Weights of a small GPT-style language model, trained from scratch on English Wikipedia.
Size: MLP 256 SwiGLU, 3.11M parameters.
Training: 149M tokens, 9076 steps.
Each number is 128 + 24 x the weight over the matrix's rms, rounded and kept within 0 to 255. Layers, rows and columns count from 0. Numbers have three digits each.

# layer 2 attention key, 96x96, rms 0.211, rows 16-56, columns 0-95
130125139148132103118118119091088131139192124104098100095147133116127127099066122148089079088153078108120112159143120129124135142171129102120171129101118122148144113152121161121136159153157126101103144150126122076137129112152126138168147127126099154125106109101122127079151137135133122153
107114123130148150148125131159168121174086107162121153127118139130129101127189167083190156148108175148141137091087142138120087132064157139136061112138119125118117135118161110138153103103131142145163106107124126169120148141105109127100118126151168089148146151191121120199104112097141115115
038096083106109129110124091160109090121117144145121134110094164099146051103165144182148115121118138144087133115119137140126124139142121133136107160135090078095137148131122113125081150101126154151166152137168156118085077089152123117117156160099172112155105141152114145153124110127136149075
178117133135113119129129129091125133137161125091123118110185136138118164118081141120101070120147113094174143155140134101144116103155140122130176097105116127141153100109125111124134127161159121145108153146094132117149122105172151107168101104128083147119099138096113155104157103137126111150
097144090119099137105101146138112137115118158136131108156090118106134124117138110158157151131128140153077097126090121150099132140163102133149115145149121122130134169115147149110092132089125124123130112130159143105133105124150099149107138159101155113098130103128153131141122141154153173145
097144128129137171114095145149139117139116123128159136158100102136141081101146141104133150099103110171115135123131136141129140136134122147144090170122123122119100130151135081129105135148098153138157119164155109131122187145104099151076143134190151079126097130147130141138128180140121119117
129127103117129126113121119104117133147143102121106140135136131117114124133084122114107151125143148132129112131171135117118142138122108103152123136137123113145099117165115115138113147117135118138121109127095104137093143145141133137110148112110113134092163092111158127120147123143123094133
137144179117120108102120114122112121087166116107135108118135117123098147095069114150075108137145097065155117160131118114133124131179147117137173095093125140135147122080138148114127106150138145151098157118136142087143128121151174134138128131120045158125111131072138150112152121133136131155
146145121149104134136099127135074132153130139150123140143106164126134111118111167130169109158120130144144117134145141115131122133107106116169098135141114183125114135135107085151138141130098129118121088123123177126082176123126108150096144148143110119136114142148092133123103135097125118124
134128148133132109137132150116131131121112130132142123137141111153127124135105109113146122148130120125136119121108126125154111124127134126116142114126092127140139144111132115129145143132137095112118138111132144109130113132129118143140135141125105132136100145127124126132138127130106158130
118144163113120091102130121121095102107168136129107095168115111145125170098055076143111089153157084129124116172122139123133135135158128122140153087116138157158131117116124161097115127137130101117094129124130141085132141130130137119134141142143099155125096118067138143099142133135128100192
135153155116146130152125114164137127109132148126116085123147122143156161135125150150138130165104125127072112115122147119125162094123072143127129140093099145112114177143145145118048115101130079159153132127203115162173156125121160090072197162139116153134128157153136164118101147155059155111
126090128084114110106131185104105119118129164158115121125134145109096126186130145119105123110152137105130177151129107096140147126140135135146133148152191128102115113142140085135158128098134133121142138136128137096125124137112136119123137130140118174115085125101135097132119149118088167132
150120151085141145100137124183120136100117129149114124136157111131105128138170158127094129107069132115147092132118127123160160139117128131146131156124140093112063107170178112131135131116146136121120124126127088121118180125122132120143125120127095159138113143148107142132156128098130124097
119140108158090100131155136155123087128135135098117117132140163141133117137121084116093143100139121095149113119108175125116100142118113096105113091092113108120120148123107091137147151110104070158174113142155141141116124140132181068136156124125144147133159161136176103114147127142097120148
104123140126144136127129110152140173144138136133119123156101124137156077149157138102151151109103145077112134131097100149122146189132167124135073146090096101150112164173131145148159131139135167163112134076153147119119123090124130127143151137119164120171119128149089119122127139114141144098
142130079083129123123145106167110117144150106096138128120144090103151073115104161127127111156114104132119186108116133133104131140134148147112142118084110135116104127124121136127094114117131132114159138158155112124098096085143124136125179140131135114115105127155097129120127130096105100099
105122171125137114104150124163128163097119152090186130149108110127136156138122133168135100143150114105095120152098149145131131131181098138121119094092135142124102111134129134123088103096111137151120134147155110117158112105172131122115106106145134168146119145113124126102132143149134136129
136143132111113131123155133122139107120089090125109148149120132125119140131140119129126120159105124151113086120136128145132101148126121136166151145104119122126144114132161094147133130099117123096103136140115123156124167162149145138103134161127070111144104148105171128145143083122125150134
136144094135114174141145134162142132091068185136142092145107102140115091147130136144185181118123130149082142135124090125122180118146115115127089134131141068107125153124130134138105151148085129117135116202145116141111115123159135106106150138134176137197129177124100129131132146134109121131
127162169119110131127085168123112143091133142099120141137135138128136176117111138109123147149149110117081112181098140144149153095158129115123119116157159133134138151085091139123115166116142143141117108128117106113190125119095117132153127122139146148121139138135084163117107160144119117156
116141125080125112180127116151124154106114106122121106074118137150154090112164124102133160163116157140120153117129136104103096124103108173123132174113155120115094153153165097126112116101125119133114150113160075151113141166139117122121157169115139113113144141111086123150126139091129111123
125142157136111118127099156099104133091162154110147132138143126123140178127094167137118125137124106110108119186090155142165157101161132126147149112147164150116161140106103146126127132121126170158133104114126132125159134106113139128123111117123132139100118145111110149111137151166159116145
151145145159126159129130073125135075122088114144131115107145111154099125165122140106131137135141135134160140155158124153103113103087124138168110154091137129144109110121133082126151104149180139138172114139113130150062110147134133096152116134111105147133115125142105124157097113140144116111
115127144135109130129090126122090102103127147097128102124126137128152152122063122156113107132128077115083122133130130123107153127148118096176157144149127127135168122142134157123128162116132128122099126139131111092135118094124144147131124169120141137089116106068147134084104129130142119160
129124152156171179117092139130181118142102139166121121149101122103152101151156169096146128135106137126099146073128105109137145138105129163124097157132117136071173152117157110158134149147121176107154146136136128136141134118090078117118116145145141083150091125141141169153130156116147124086
127149148148151132060118099120167111128098118153116126113082100148137102124177165107132154128131134136109139113113146145113139137102124200141099197108108144111120130125131069145140124139148141144113135137139156140113138123077100065120119146152101083154106131138078153155075140128153130085
134111144133108114143091157117154155164096127137108178125142157102125122188149094099135111084137122110156140174127142131148105144095148117111137143152124075123147107127086077087166149182155092112124113084053147110124129134074073125171090097118125096145103113154156123167136141143123111119
112138105156160081101147126102167107114151104103127112133149090132153160107136121117104115140139130141187147124151139129134119108081154140130149156165123131145124123114152135186135151127136149113118129123142133158170127141066099084099139100130080120137113162133078170116130147072125129108
133156137152091102152139121132122125156143100122093166126095142177100149134147142112150195143135146148131115055122156109117120120117096121078124161127072113157165135072120093105111142123124098134158109122092136149157104109104130123163155147095129114122168123191169142116109170106086181147
130176086143114095151113135129157088122106143089149095146125151135099176107094127140143127146123111156109145169118104144139120085142147130111085109125105173142119130080123129134086118128096085134115122117154105153115119148143157120090151170122096204164136160153094131108100146171092159159
134118139085109152120150116149120140093163134100112142103093157121098151089154082169136117130129153158133160141112119123125124149161130126129159142127113143104109124109102085137141105104151074139085148168137157131108119074142174120116143109123138132075169147135168137095117134151082170150
107106111137123147121145123136153150131135122112164144144131140150145112155141143117136123140111121123122112095080135121123105143132133146129168131103085126117120122113163120145128125127145097132179120117128124128117116123153103124124107120136111086125121123129180125109155104125152134147
093137086106150146119117130175161146168129135146115111135071129119150083135149144106156144144107138145073135091138102138090117158123098132125115140097070094106116158158143112127085126118132116111160133109177089142101127126115097128094134171127179107110157143163137127123131112136134125109
162149122147137131150102167130110131112130161133113123107154138115136105107138130080124157143115137136129157146178146134141149131116151102150106163149168126108146125145106149126146163127112146146116144110138111136124153151111132148148169114138166134115112156135069136142111146088102086135
122088177160120128122145143123127127096124143099141112136146154126076173113097125161131098137166118114139099174148105145146151108150110101128137102150140154120145099097117139115136132130099132147116111158137112112136120115119157122147116065132112188119132151095131122085143154133124130130
104108127138119119124113135142139146150142117117110115161103146122148152125121067173114090084138098119117110092128101098124148154112096147126155162145082118149112127117143140127118121137140105123149138148143158116147110121091116155131121136137115146119165140122166164100136095136139138133
098117127113121135118134139121123129127155174110118119151105111136122106131121133122137121150166119127141111109108091116155143146141112111124116118152137081122142127101127162147130155152126107090150088110120142084091106110099110142132133122107157133104160120142141123109130125123144108118
125140137115116155136104127108090123125131135104128128124118157108139139120079105133112097115125106133116118111146106121115132121151116095156144121155133138145170125148130171112130157117115115111105125139110131085158114110118145158124136139141134141099127117076158146080138131127126111155
105104100129125113118114115151154133147112157156129119113128143137127124118181187133143148145092138152077130138090122120131098141125140180093101158115120131102150159093140114116154081114111101151131095105165126128083153129145126122139143106139148119167135135171126111164111151142154145118
132123103129149112127165149165185123159087124142143153134087084140139099127160109112127161130112170138158119092112117123129119153104112139146104144119092078153121089140140113128103113143115119115127144118142127148088125128164107110111120128123156047140156120141144095156110107113115133103
# layer 2 attention query, 96x96, rms 0.23, rows 17-56, columns 0-95
141122097111118137143144135150148129140129144157118107118103106119121070118176144118142138128119155147110139113149124154117115145131099150102119157136122101122086153144116125126102137123138144144165143159160122158075124135122135117101134126139184102151128132174109116153117127111098140105
116079164143111124178110118143124142127117120137105124146150089145128144126105136135108074107131122118132130139158084163142139152135172101121138149100113090132155138121117102094166099176117174118105112130135125132133197106132122166134131116133151123112111117132097136134126170119136101138
117124125121136117119106128108110121124136088113167129159165085122123175134106123107105125145088121105138138129135116131106082143135164140125129099094152171148145108114132132107134076098129112144131136107130128139167127143119177098093090160126099169141107104086121110125138137124101146108
148136160178116110150147105118138104157160164104084115079132158140164116120119121134132091127186118102123101141141131153115148139128113118123151149115097085093156122147110106150123149173136119124117131125123097105119130104105094129185142109115102133127140112114109138108128115112170086127
132109116142069112109109118123144140149156176149098128099100135094114052104123118133122143107145114118103118151127128145130152146133118130117134144166154055142126147147094126126110189128142147147151127099126142096081122102158070137183126151142126099139138111149118096111130161140117133141
146108159135133135138118130101077124106138125101166132148156125158130191115075122105111115135130096098154099173115137103126121112132131118136157116121131180113158097114147143110146112123099123115088116115114123109179109141126138145137131142112073177107127111056128137078154136139145118154
121138141132109120126130118130156131126136111144095134110114118151105135161129107155123141117139134120137122099131127114094137137134132142132139098121143096145121128130117147136126129128109107101132124113127154129116139126145106126139114150130160121109090134126130134115155118110147136088
099115100154124161094116116126131127101113121114142109147101134150100108137134129121116184120129106142107120145126096119173156122162095108123103093126133111143127122115121175115091117126101126156178103160124113119168119132125162122107096138145136145101181138126136129139135097151159129153
114137104106117124134141142151177136152108135166108117126103126109121052148207154126158148124119193150097139082162123147122125146124130135121116139128126091120115157125134100161113125122157142125162142160146125149081130125137140099108133123146198069163132178193128119187105123101103145089
130163131128115130057110131125150121140147176141084138063107125090126105115129104114119139109120151113120143107125127121098143120131110113094114138159113085120154120186133137140106155164122115117131119132121135129095116106135078187162138132150158127134125085135128124125116148115177108123
141108138154116105070122089121153105106158166136075152089142168119114113146128068158138144128175137179121155172128094131134165106116174086132096120140173102168143127150139164150130162135125123108123114084119100136067128110121066152154152154138140139109086160169120077133108127100127123097
180132092168139107164102145141182157147139108110146110092130086118150103105103116122136132134125119105126125179134111172140134122114158088116162166099098124126149136118113139127114131154174126094128164093136104136140104117125112116154092137102158107094078128136126127115122096137120098147
118149111139126149154099154147120149139098139129155136163096128141158161121133131088150216168081106127123119069076145125128119122100125108137100127147162170142152122115121150110118119099076122149115141124166152169147121142111127109072115140173129139075108149127136127122150132150133111142
114119134093170139093102112140124134110111109112113115123131130126128152134132221144129146115102158136114098128116097114162128130112149105115137180100119146099155093117146108096123149131152153164094125105130080116157126127141185135077135120094125118166139137144093131137115111089120112168
129095147140106168179131103118104097139082132167151138188109135146125147117117105126115128120128142126160148110108176089146115103091088142151123168177119101119100076126142123097136106111109142152122122142131135148146141154130118172096116129120137141081148123140113169112099147149183122161
105147114145143106171133133090119120154133111135145126094109140132132122146132109087137134167104130191152140118112170127146114129108144133138103149131112140154100134150144125143136143120129124159123141088154124166131158132129136131077144100128137100140115125127113130116162126113122104153
138140146138118131138128092116150140109120126155121136147143147140142119116117104110095169137120149145142129139181130119149133123081182149139128127101124120143101145148142121122153138134158120144121139123127130110105156151135144072104120101133134093107103136148079113105120128128131100102
115072144102111118105084114134101107127119141134110116114116116127105136099123102158109130068119126092136106146124135105130128103113113127125146121155143173110118162082127115104153116126103124162144107096161128106135145139106177117134149158130103143122140118119165153099109126157144148134
082104121153109106129116092115091089142151102129117125150097124151107102150113137104129162117134102123109141160117137156108097125135110101140161148129130147141149157109164080119116124109177103153125142149131104118135099124155139130138155156118113101134115120134108143133121138111133135130
138074108111095134111117073121112124116152117119136121138099085144105162108087098157081118094179079091119144168124114144151141124146110129122144122128134130145109127146127133096156098138127115095113113118136152102119118127139130134130119120127113151122132111099120133093171097141143145118
132095121083138145143127124108143158120062120157131130099132123106137112097127112147114119121123161106123114063157116096108144086100148141171104115157162129122127116115145153122143159137149145122153115105162133124154105114115140154105109084185147107101143123125132112120118154151127116124
115122122139132094142137103093120100129165109123138143096130083153114137126102106125133123106131100123136143196102139153109119120147144131137155131117148149164123113123137109111109094122142114119103115087087134120140125111148128161132131161127071165102150109123138111106135121118097131145
116171125122137117095125147177097157090114144131172090151126140084126155127122142115134118144123154164106113098101124104123161135128111118107098133132144124116119116094109139150118097091107128133150119180156135146149142117131131108100149162127123172150105140109155118132100116137104154122
152102156148103106146110091092103128100149141092106124115125098113110120091074060159102089087130058097130127168124124145119147123162133145143143116097137134141142128122129138125134156162101142101095134116113125096137116122140133172175103104128104144086143076098139141092149123137132114176
138110083108132133110152115157103121144122121162147139108151135085145096089131048141146150126106128127127162141098155100100115134113120128126129161132142124110105152139158137125117112109145153153120119126170112153124132114134131131100156128100136155131177120119138151123136109145091109128
140152091105148137122123148170115150100114141127212124143134116124140146107127120117143130159135145150138151122124150119133123147127120116102142141152149105113112143141127124139136069101130115139127137158149119149083126122131123082066161147148136138132112132100153115128118119129122157068
122157108132108127123119138162104118127160128134099123139124124153118114097143129124118135106151140155121115107162090150133162169130104116129078211142103117123120138088096125129146098152146130152131108161144138143103147114135130117131145158134134163145105138120130141132103126117085190113
108080113132114147118129093144131125137112125112151113161139095135146162091133121151165145102130120072140136185095163127121081120145140133110157127153130115097143150119155106118147101103124100120152145120122118127107083119165166107125111097137141099108151132128109098119142134119123116109
056127093108134163122162154117093100099100115143133126155088170158168065115144108110100186151076127135094092059038129112092092145132047142194084170169060143164109067141137110116131133099107141142168083153135106144124129179082110166127120154146141103124158146124186112114099140125176127148
126135165151106109116173129138111171101118146112162124110101117138134137129137113129132142135153123103119123143072114132125142123140135164138129060118122155098130109141145097180165115115121113110150128131107123123134138155143147133147089103085115115171133135146128157139159119114157114144
131158131124142146147120148082144109105123125131127134107096108139129065129130180130117136154146134164125128116151137137119128122140108121135152122126112070144132114149118118142103154153137104107120163137126120090083125151110088115130117169128091075165128118116166122165128141126154153136
117137125123136124098098102119106103133162165139131123151121131096142135137137115075128129111120094154135137126136190131152123114113146109145108156143135144126130123121101113149151118124095132158117131094153129140141136147123130122139184139125136151140130122143144129117107137115097120133
133093126112142121135110141116105129132075125138099114095124122153136116098127119131159132119115132139115120108110127082148112095104123122129100115160169127151129132099142141105129171100129134131170142133129108126122163094130147134142168141151148126134154142143132138138128133106095128158
146091120105123155099095162138101132142129126104114130141080089148122152081115129138129148092154101071098138147118125106133135111162112124125116110112112109148104129078110114131101136133141122144143129154142133106139116088137126126159126147127111155147132113116147139115122137145101144126
137144119177109151119128116141122120121172141114179135140128133136110157094087133090129130094129109126169156147134131128125141136136126101134117136075092120125140105142094096140116097158137077151102136169106172120121129149138114125122109148087114138136081129132096112131136099126119132130
182161141129083148126118146149138155107149161119102127136122107115111120140114161133128115154161122118128133135177146146162166164148100112101116092074142067133115120160093118122134158161139111085117147178117114115095145158134103095159129096128151117137087123124121107135158122119097098111
138097117109089087157110117116106125109131078123052114111105107164096117125154105123115130114154105123134138162134114122131118142146111130122172114148158134154145122112124107113110160118139138107116131121131126142121120117111130157162140119130132112091139128139130163115083102125119137172
150099155148100141132105110098117120129157142084104126122132127120109143093093096142108094094153082094122133175159128154126160123173111132141128129116084119134145132128092122102131139165118144122088131127141115080114121137130121138151107118110115129113117111097117128102156138127141130169
117118108091150132106174148117167156147109127150116154087118102109140107118140105110122107153135145144122123093152097113107115127108150151130137074136153121133109122175144126138140133108108162094115130097099139124123134153131122160128104085155135122145170136168114131149169157119103090124
125131106115094154119127125189163105118109153170118127129104149120126117141174142097135156131115169102154104092132163114136127159116133126134126148127126070121107130143129112126158137092157113151155127121132120126121154120126140117104115146138137104133088171152095162144106125116109132132
# layer 2 attention value, 96x96, rms 0.2, rows 0-31, columns 0-95
114166127047103176090119119168134139132127097167139145138111119092125115096125169091135103137128123124109132091123050108124116139137118097150173096113105100144165178115130136144108113149126141151131155140125169135118100071161170110162097153143127131110084121149125112116145115125190082096
128148143100136127137118108187124154118136145121147106132156126112124138067149166168122097111087099120167122147177154155105110166082123131154135108125164103176129155112141091118155130119144087150153122149065108120077124125138183053166141090143119139125127162146160128141137136128153110149
155123127149155135101137151187136197175148121167095140150124125131093135105146178131136104138128125125109132075102052174164146122144107107093165109100100093105132153136135138149105125167113117179112120140110109117124153096158121094177094097125139122124160144127113149113133149139117129089
114155126120119149126121129162132159136093103094112093157171057126095093099128199175119103174126159106248105153071092086133081142133134127148097120083098080147134152105084126115155140111108117173140145119126186115158153102095122150148154088096136143087100098111120040136152189117150140171
129169135137104061142120150146146162172151129133105138135076129125161119104117181124092126135122075116126137083130090132132115120147166165153137126102117114152112170166170129163121074104140147151156144149163094099082127127129156131120136124144132113160093170146119118129108142115156079100
112126138099109139073069156128069107134093085138136103162115069137131134108113164163146135130115113140053082127102142105085133089118115101161169146148153142209154142112164154085158079103188114115149121149136103133116134140144172098122157169115062135148190128155103111134075102173151146157
134165152185133171106134145117118112122192074165102155127104123103119121147117191113150123160108136100093065081112137110147108117118129077169166093105099119147093120109161108070109123136105151158108154144139119128112139188066130159130108139143128115122068119117183182162117119094144095120
099191127183137102186133058106119137152117077123146127154142127199091146160133078121112158104095123036114087148078137148136132172110144129099120147148131141148104113166169128194093119132146106158129134116120117134164079175081098141103112115122145153155125152098115138110109126102111169120
133129153118150120121108130109156157151199141123098103115110123125146099100151170150139085163130079147121126074133082120131106144159073159139112157158089117134087162121128129138066134138102165169120134203154106113110172077097120125168170117161123089110105113129103168090156150151116143113
149178105093076071159117142165121133198153098148115095095095141121062144141108104107120150127115127141179163102117092111149069099098209082152098141140138136153110142137127109145179077108162101135128176155133121171132140135147098161144107067178175139147082125138145104115108133086129086099
142151119133077133140065101151152098099125129136111109065111110119138126115170053166139176167131114052168110077129140141110067129127103147125129101090141162102132135107141140155095100135157114140165107111154156179131170159135167124157073121031120138148113191156113162137088084090084070133
074131180116171115119129045143127142129151143104178116130113186079114101145100164123143146105116132135049158150119130195115135158151114139169127104102105106149131103100112137092161145150110106145097118125141154098083117147115151091129098163165125084129122183133104130127140085123102108117
098155138140140143129168080130132138110140108105161112121115135102135139144122138186136087147131114148079134109088084130095142132214077135088169112071094097135167152123116182164089103136142174158133131127151106105125110163124131115162101176132126133126146109136112102146108088168163138134
092123122113199153152163170108173115134143091077148124128126181108135141100114123111109126142121125077158157121096189163141099137181096157138113102108104184174092067121183159105095119092105204146101170142147135143135135102104113102159167166209141109109123100097095114107187140172146133131
175146094124169146113178115105150155104114120045138111156121190164150123147141124147087102092157107090129112131092133123108079073139065177151124064140122088145119138125127140100108114067133123119143099167113126112177123125192113095114131084151136154154113150144146114133137150170125107170
108130170075160146155128142189158115148129155107143151126169116169163100179155188129132101175106143154173155138131139079156098192086127140113126121137119139129168106132138126132134112137127130087121178132130127145145175127121121100152142115127103155129159121101066123136149145136177133123
156184143177068105161043094160143208106108108102128124156137171170130089136129117156144101121128105105171040140118132103105117151115138152163104166093094105117118165140049129132181106177150117134144132159121178128127095132129114172102154103098128110145136163148103077130080113113131142163
129087135079105095155121127102131116127174176110122153098149158103120135148136102113151134132161110099101130138147100106199103118141161143131120124190124189107153113100184129171153120072105172122153146122146115145075127115135125168140107157158124153109089149154187141109135158148102119126
104138140105124101131131120140150162125137142135126077117119099113132122123125132166119138083073107079085141167133147188184182152125153161111147154073138098153154108116177102133126130099157170135166113069142130092045145107138162104048173125162140137131130099118117084126150132143109114169
159119111084178120112167135113091133158149086133192058076157082082145156142092096163127093096093139157211170144150075172124104059110137126079137159140102131123127097123154162124161135101126183113134156121069109134162133161104109138134118118160137102052100086138152102131108143123190137138
090190136124107109166106161125128157173120114125124165115109162160119142113111159096149130136131128033140148101111093180117146179101170157174090146121127141137110155149122136162110088134101133160155163109161132132120127101102135164092159166124127124114155136125083112082146116152133139124
194098100131098127123155097153048161144138129084126125130134129092117139140139117121159149162157161103136103129155255116106124080100149081164133189105126165141105169092170072117138131168157074118152142152152095111092124175131103150153159150122151160115178121105126097147144125112120147141
095138114075125133100117153095117121138116048097130156105123192162169155108113079145095118123113114119123180063094125130097115129104159118123152124173144116169166200152142128100084118051100094108091118156157075081095056163080145126158106131121123134111130106152122155119136133132191118140
081154189044148113122088147105114119171102158159115166154141063118111118165121171126120107136142147143109131159096139135121154088166139097140103179155128125127170090080151157171168137111184107129111126064195082136133144102130136182118185118126107127131102153103102129115122072146071139128
141173108125144125082162158129148168124133153096151104094073141132146109173124100095113148125112177112101149136099120094110170144156129149131112174113090125093110125136104162100085136140138109117106191145181124098156102113149102163137154170158192168123150105128119069112137083136151144126
135103128107124143123113107108105160145124118127117155159128157124065136105121147085116147049174121126133162147080129122144077047083126116138113122139099144142169046155172113133184141132158118146144117094076130169156101110164144104116088130165111142151137150107097104107129112119121089090
072126121147095095168190116158158069146091168104143155112136141072151157158120136139129128120147151121153220125133073186080166145111203142105109103077140118099110118122081119181139108128123166099129085074144115091083117151120163086143085150121152128070130140134084163167131091110166079135
115129171145139106160100103129119162114140134151100159134156130143143108112155193138121114128113109110173088117189140156144104126081105186141140120153141150143101144138145126154129129121133143126140127131127109149124193138096140095129169132107090103122106184115104198122105169113128125141
100153091131089110140117082160127123048095195175170119150090152132115171128128144102130188115144094150036101101079087081139173115138101116136138096124147111100102152076142165165155109088128177156147067126083139143159126119153142136123093163135145143132126160099166137139109112173142123193
139178134137153154149210135132164091140144124116112177120125176126151160100128140090121068150156113121156124053123124136099146147117115129108114098123103134100131127144120153209123115165145162154155124133075107112166116190131138127140168114136156097122149138096102130146107080147159081101
100163183085154085098151138095096066143132078121111097147105093142157094128145119155071101178133134194125131080108103153177110093178115120098127145157117139136174124152142141212124137079146123173116095145141078087164161201119122130145175096146118092120122114104091108124125161167098099121
171124161127080124142164151184137136146117111134120150121129164125192117127143108113104078134114127118133072054136131131133095131111129158124138133164112148140133136127132143145120084082097145121110141102105130152128152101153117116158158097162125132131131195120128099143115156123129100135
# layer 2 attention output (transposed), 96x96, rms 0.203, rows 0-31, columns 0-95
150151131128149167148133140162107105145136132132157111130140121120153119146142156070118122097189087157038120187146140146140137157128108123137119120115109142130116164121130093134103149138108186127141109109140152125119110112162156088139078174127144107104131128142129118160141138157153115124
139130134121155113140161137145102083119143135121110076138156103111109146136136124119145074100165138149106134207092162136127095121090129153129134174143127143149148158135166109120147130118145135143141117143136102137090126140121144078191131098149119143103131103134143163185152152182134105129
158144108127110110088146142139100145148152122183157105123115135126102104116113132109117130119196118151091134202095108157176142119170146156154160133136105165133109161082127144145108169112110146117125103144179129133129123118129140114157112131109142119089126132122154178186122105155114153102
137175125066134154116087145186115105101129140113171095148123103115082095167106136090150181159136185111180125157125140122131155084099113135078111149121125132168094199130181129111157115110151082141175125154117190168121116131212142082144069140154133190111049143143156113201141109147083131146
122151105131096075114139120177106138123153137110149104138140135133136159105123154130111115150195105109054129124170133144123090123122163153169148122121136184150135162139131095155156141118143159121135139124136109118111118136109147120130111124110132119162124123139150085131127125109139109108
122088122088130141171121154125097105152101114146111143191125111159142155117161206161122114144095121109073125106149142147138100134092119120104115145189092145159127114096138121099162100119173146106175080103156129099105129160116167091089079095107133145129183109189140118090104132183173149175
153143130116140159128124137126131147147117117163168119105187128120092079073145167115120083172156134121090094127138117132113125159072137056133145103124138169088115112088118079066148109115129161123119195118129152163120136170082146115088138135110181078134065097114152160173140104103141139113
126156096148093126151114106099158150133136124166158125183129130122130127109100103162133121135117135067181097074063129101089076176139130129145133160087167137126113161134149120145087115146120102112130124126112123096193097142057137161134159116127147192189120102133169170092122089084086160107
177143182142127087090127137148118163144207136102091118081118154121133108100134168194172136125129065124095089112188108111135102147176092143123180127133066176146075125131121142138143160142139117130126140144135106123136169123144132091117143104090147086161091157110137152084133131116090142097
119186125100115153143124135162122102155160142159163095133102143111078166149081106102115099182173116105063160133116091143107073125129144123167128120146173142148130192149148130139111110124151150151111158136164117167121142133126091146146114155162153164131154134140126098150114156122133093115
163123104128116120214129133197152052119105114119120127108150123105132174092129080054147137161173123106056154179109143143105124110089113127119132129137151188142153117116164122146107112127129148149110116117181145137135122167117150133179117131093146135131131161133130137175102108131121132128
110106110123113075130129110125071156158159114106159109134154113092152076163123189121129171089117119162097110205108132128117110211112135101154115139104115162131137093139101137098156184157109148136093127142118132108116118172126119105141152106110125108120163136129154131165178112115073108142
149118077143126111139136113116099144142132094095145121123120128098128104124129162200124154135102113175112124135140102146153155148134115129130141123047113137130121126089114116123144146132110120100167101131100137091153118177177188105084116151075129099168152142152161119108126091138136171173
094150127172143130131151175163136154111139092105114112134144155146119135127132161151165157104080133124170063081176137128121108134130147126151145119068107177163125096090086122101154110168112118113125148178090151123212183103154115089082180161150160115117135182153123149065175130113110112146
135129114127110068174172131098130119141106171068135122143123161119087081168124111157136111097126141103141104030154150132136125078128123120161161132127124118129146081103157185117140126125120106128180080159105111106179130115197158099134118134155119112133119128176162119152137085162127140144
141133139108197163107161170182133098104118165118170120126157105132168113126133139077146135162139138146120110184102157123123126121140119185093140127142125121118142144136145118135109125131147125116134165166121141155152150159103089122159153122138112154143146120129102126189116152166152092114
163137131094124073166076111144123117158134150124173093126101123106142118178134037113115153150161113097114140139076185115099142118125136120122134189142117159140149180167128156133175169117168112082125138140108156129081096141126119127120103104119118165154092100151159072162108116140111173160
154127126154155153162128100121161151087157132090135151131152119113138191161122139178152121109146094130090134090159088120177065125129144167132105104146126118080156078110143068160122127125127138172102189148157129112134135124130110164122159150134119109121094165115130100046150178137130122116
060124128137123110089110114149142129063139140100083075160144103129134169162106156139125159112103128113111115190148099173153111108138144172139140204093128157121162124135118077128128146127146187143121101117119130099124166107086147114140130094125134117153124095119180099107143086115113100161
107162086118184181117131099092094096193129089133130057119112100093124174141113145176120094142076105141218155114154088125150103095134150135102123146109132098154098129132135175122117101108118160153184154162084121146139149127173145127126139163159144081103123140124120125083089154113144078119
103175092121114143100099131181121166143148137102150132122088127162151164143126119113156159130168099090130072111145146162082081176113148152139127164121124180141104170143111117165113122158117111095140135117143149097128125107084125151122140122114111152120133150142172104100179105123125121124
147110131125129153134131103140078086141167109130057184143108110124110161108114104130159106223113186116114140111098159118115140084123179131146105140139100133098116157101204118098145114119130120134071144099156135114083160149102071130116139144185188139112143078076196133193118142167163134197
127161096177134165117152119145120181114123070074113131153138201133139145086136144191112091096103076099096083011155135138154116185075099112131112106127145099142116128159135165105116126092090076130136119141121100061128142133141177115117111109138134130126153119121154110128118141125176093143
110160147105144126128091140160120164146104128143111185207117097170142138151128196132109176148094140118082128159185105127150108138176110157061107123133147125110122116135106128146150125162114133172134133071163094158119066159116105158062144078151109119152158186113115127088144087114101133131
098151117121096101087124108155119115128140127115129132094104122157132100152124096120117201145104134141073116064174105094094161150174111127123128136061134107124086124144136137117131131138134120095158114123104138087142144087130090161093154173139183140130169111156186098115116093137152114137
111141122102106141149115141105115133167156160138156125188088173120126154165130135046120108117128139130146156137058165156170073110137174108180095110152121108124103076133136138117114087150086184102110106117155161181168084100154124129118104127193126129137151156123093128103135140152119123086
071155047166117120100135097161140133143141125078152137094149093102156148149150134111112133118153148131145143219102105167097168140087183155145111111078183093115124160154141119176131124122104117111100132145174132129094137173138140129167143158108055127104152169118108131185138118075165084159
159123114115158124144152118152137127130124169131119121123159131109140148089149146108123103114170149104153111159124177107120075123115138187107164168180107177112118120137103131135156131136132129132110160131117117153117120160064125109173151086107112107147093140113106149141130146118120129095
118127124140115098203113131112152121108093213163124164138126093149081138217129132137098140091163095200111147102104111089126134164068136127163125119103122129130069116112150119147171125084132177155174077131180128121167114142113167105104103145051099142100124113132125094123157101154165168172
129167100163148122105164150103119123162117141122155143097084132122146105109179065100118042155145106163162101109108151175105136115121180120131126107076156137106104142119111122187140136135149132100149122134105143135173093159156160110086171149127130108134151163071113147143152099099137139111
129148128145102123090148151126086165110115095129110143172094130094132102115125173145072108147070119119137085051166085131175096096146096128093143101128131142136102117127096099175160124125137101191132098134095099141174107194165141118100126101106139112172162158093142097085096118072096144118
160167124141127117177200131159129106116107143135152099124130100111165134156133108075118103115155128129081125126125150139137130092134172171134158127153137144126152152106101136136117104070151148134122149110150149143139151139104112114130134122118130158084119130132153111160127152122131119119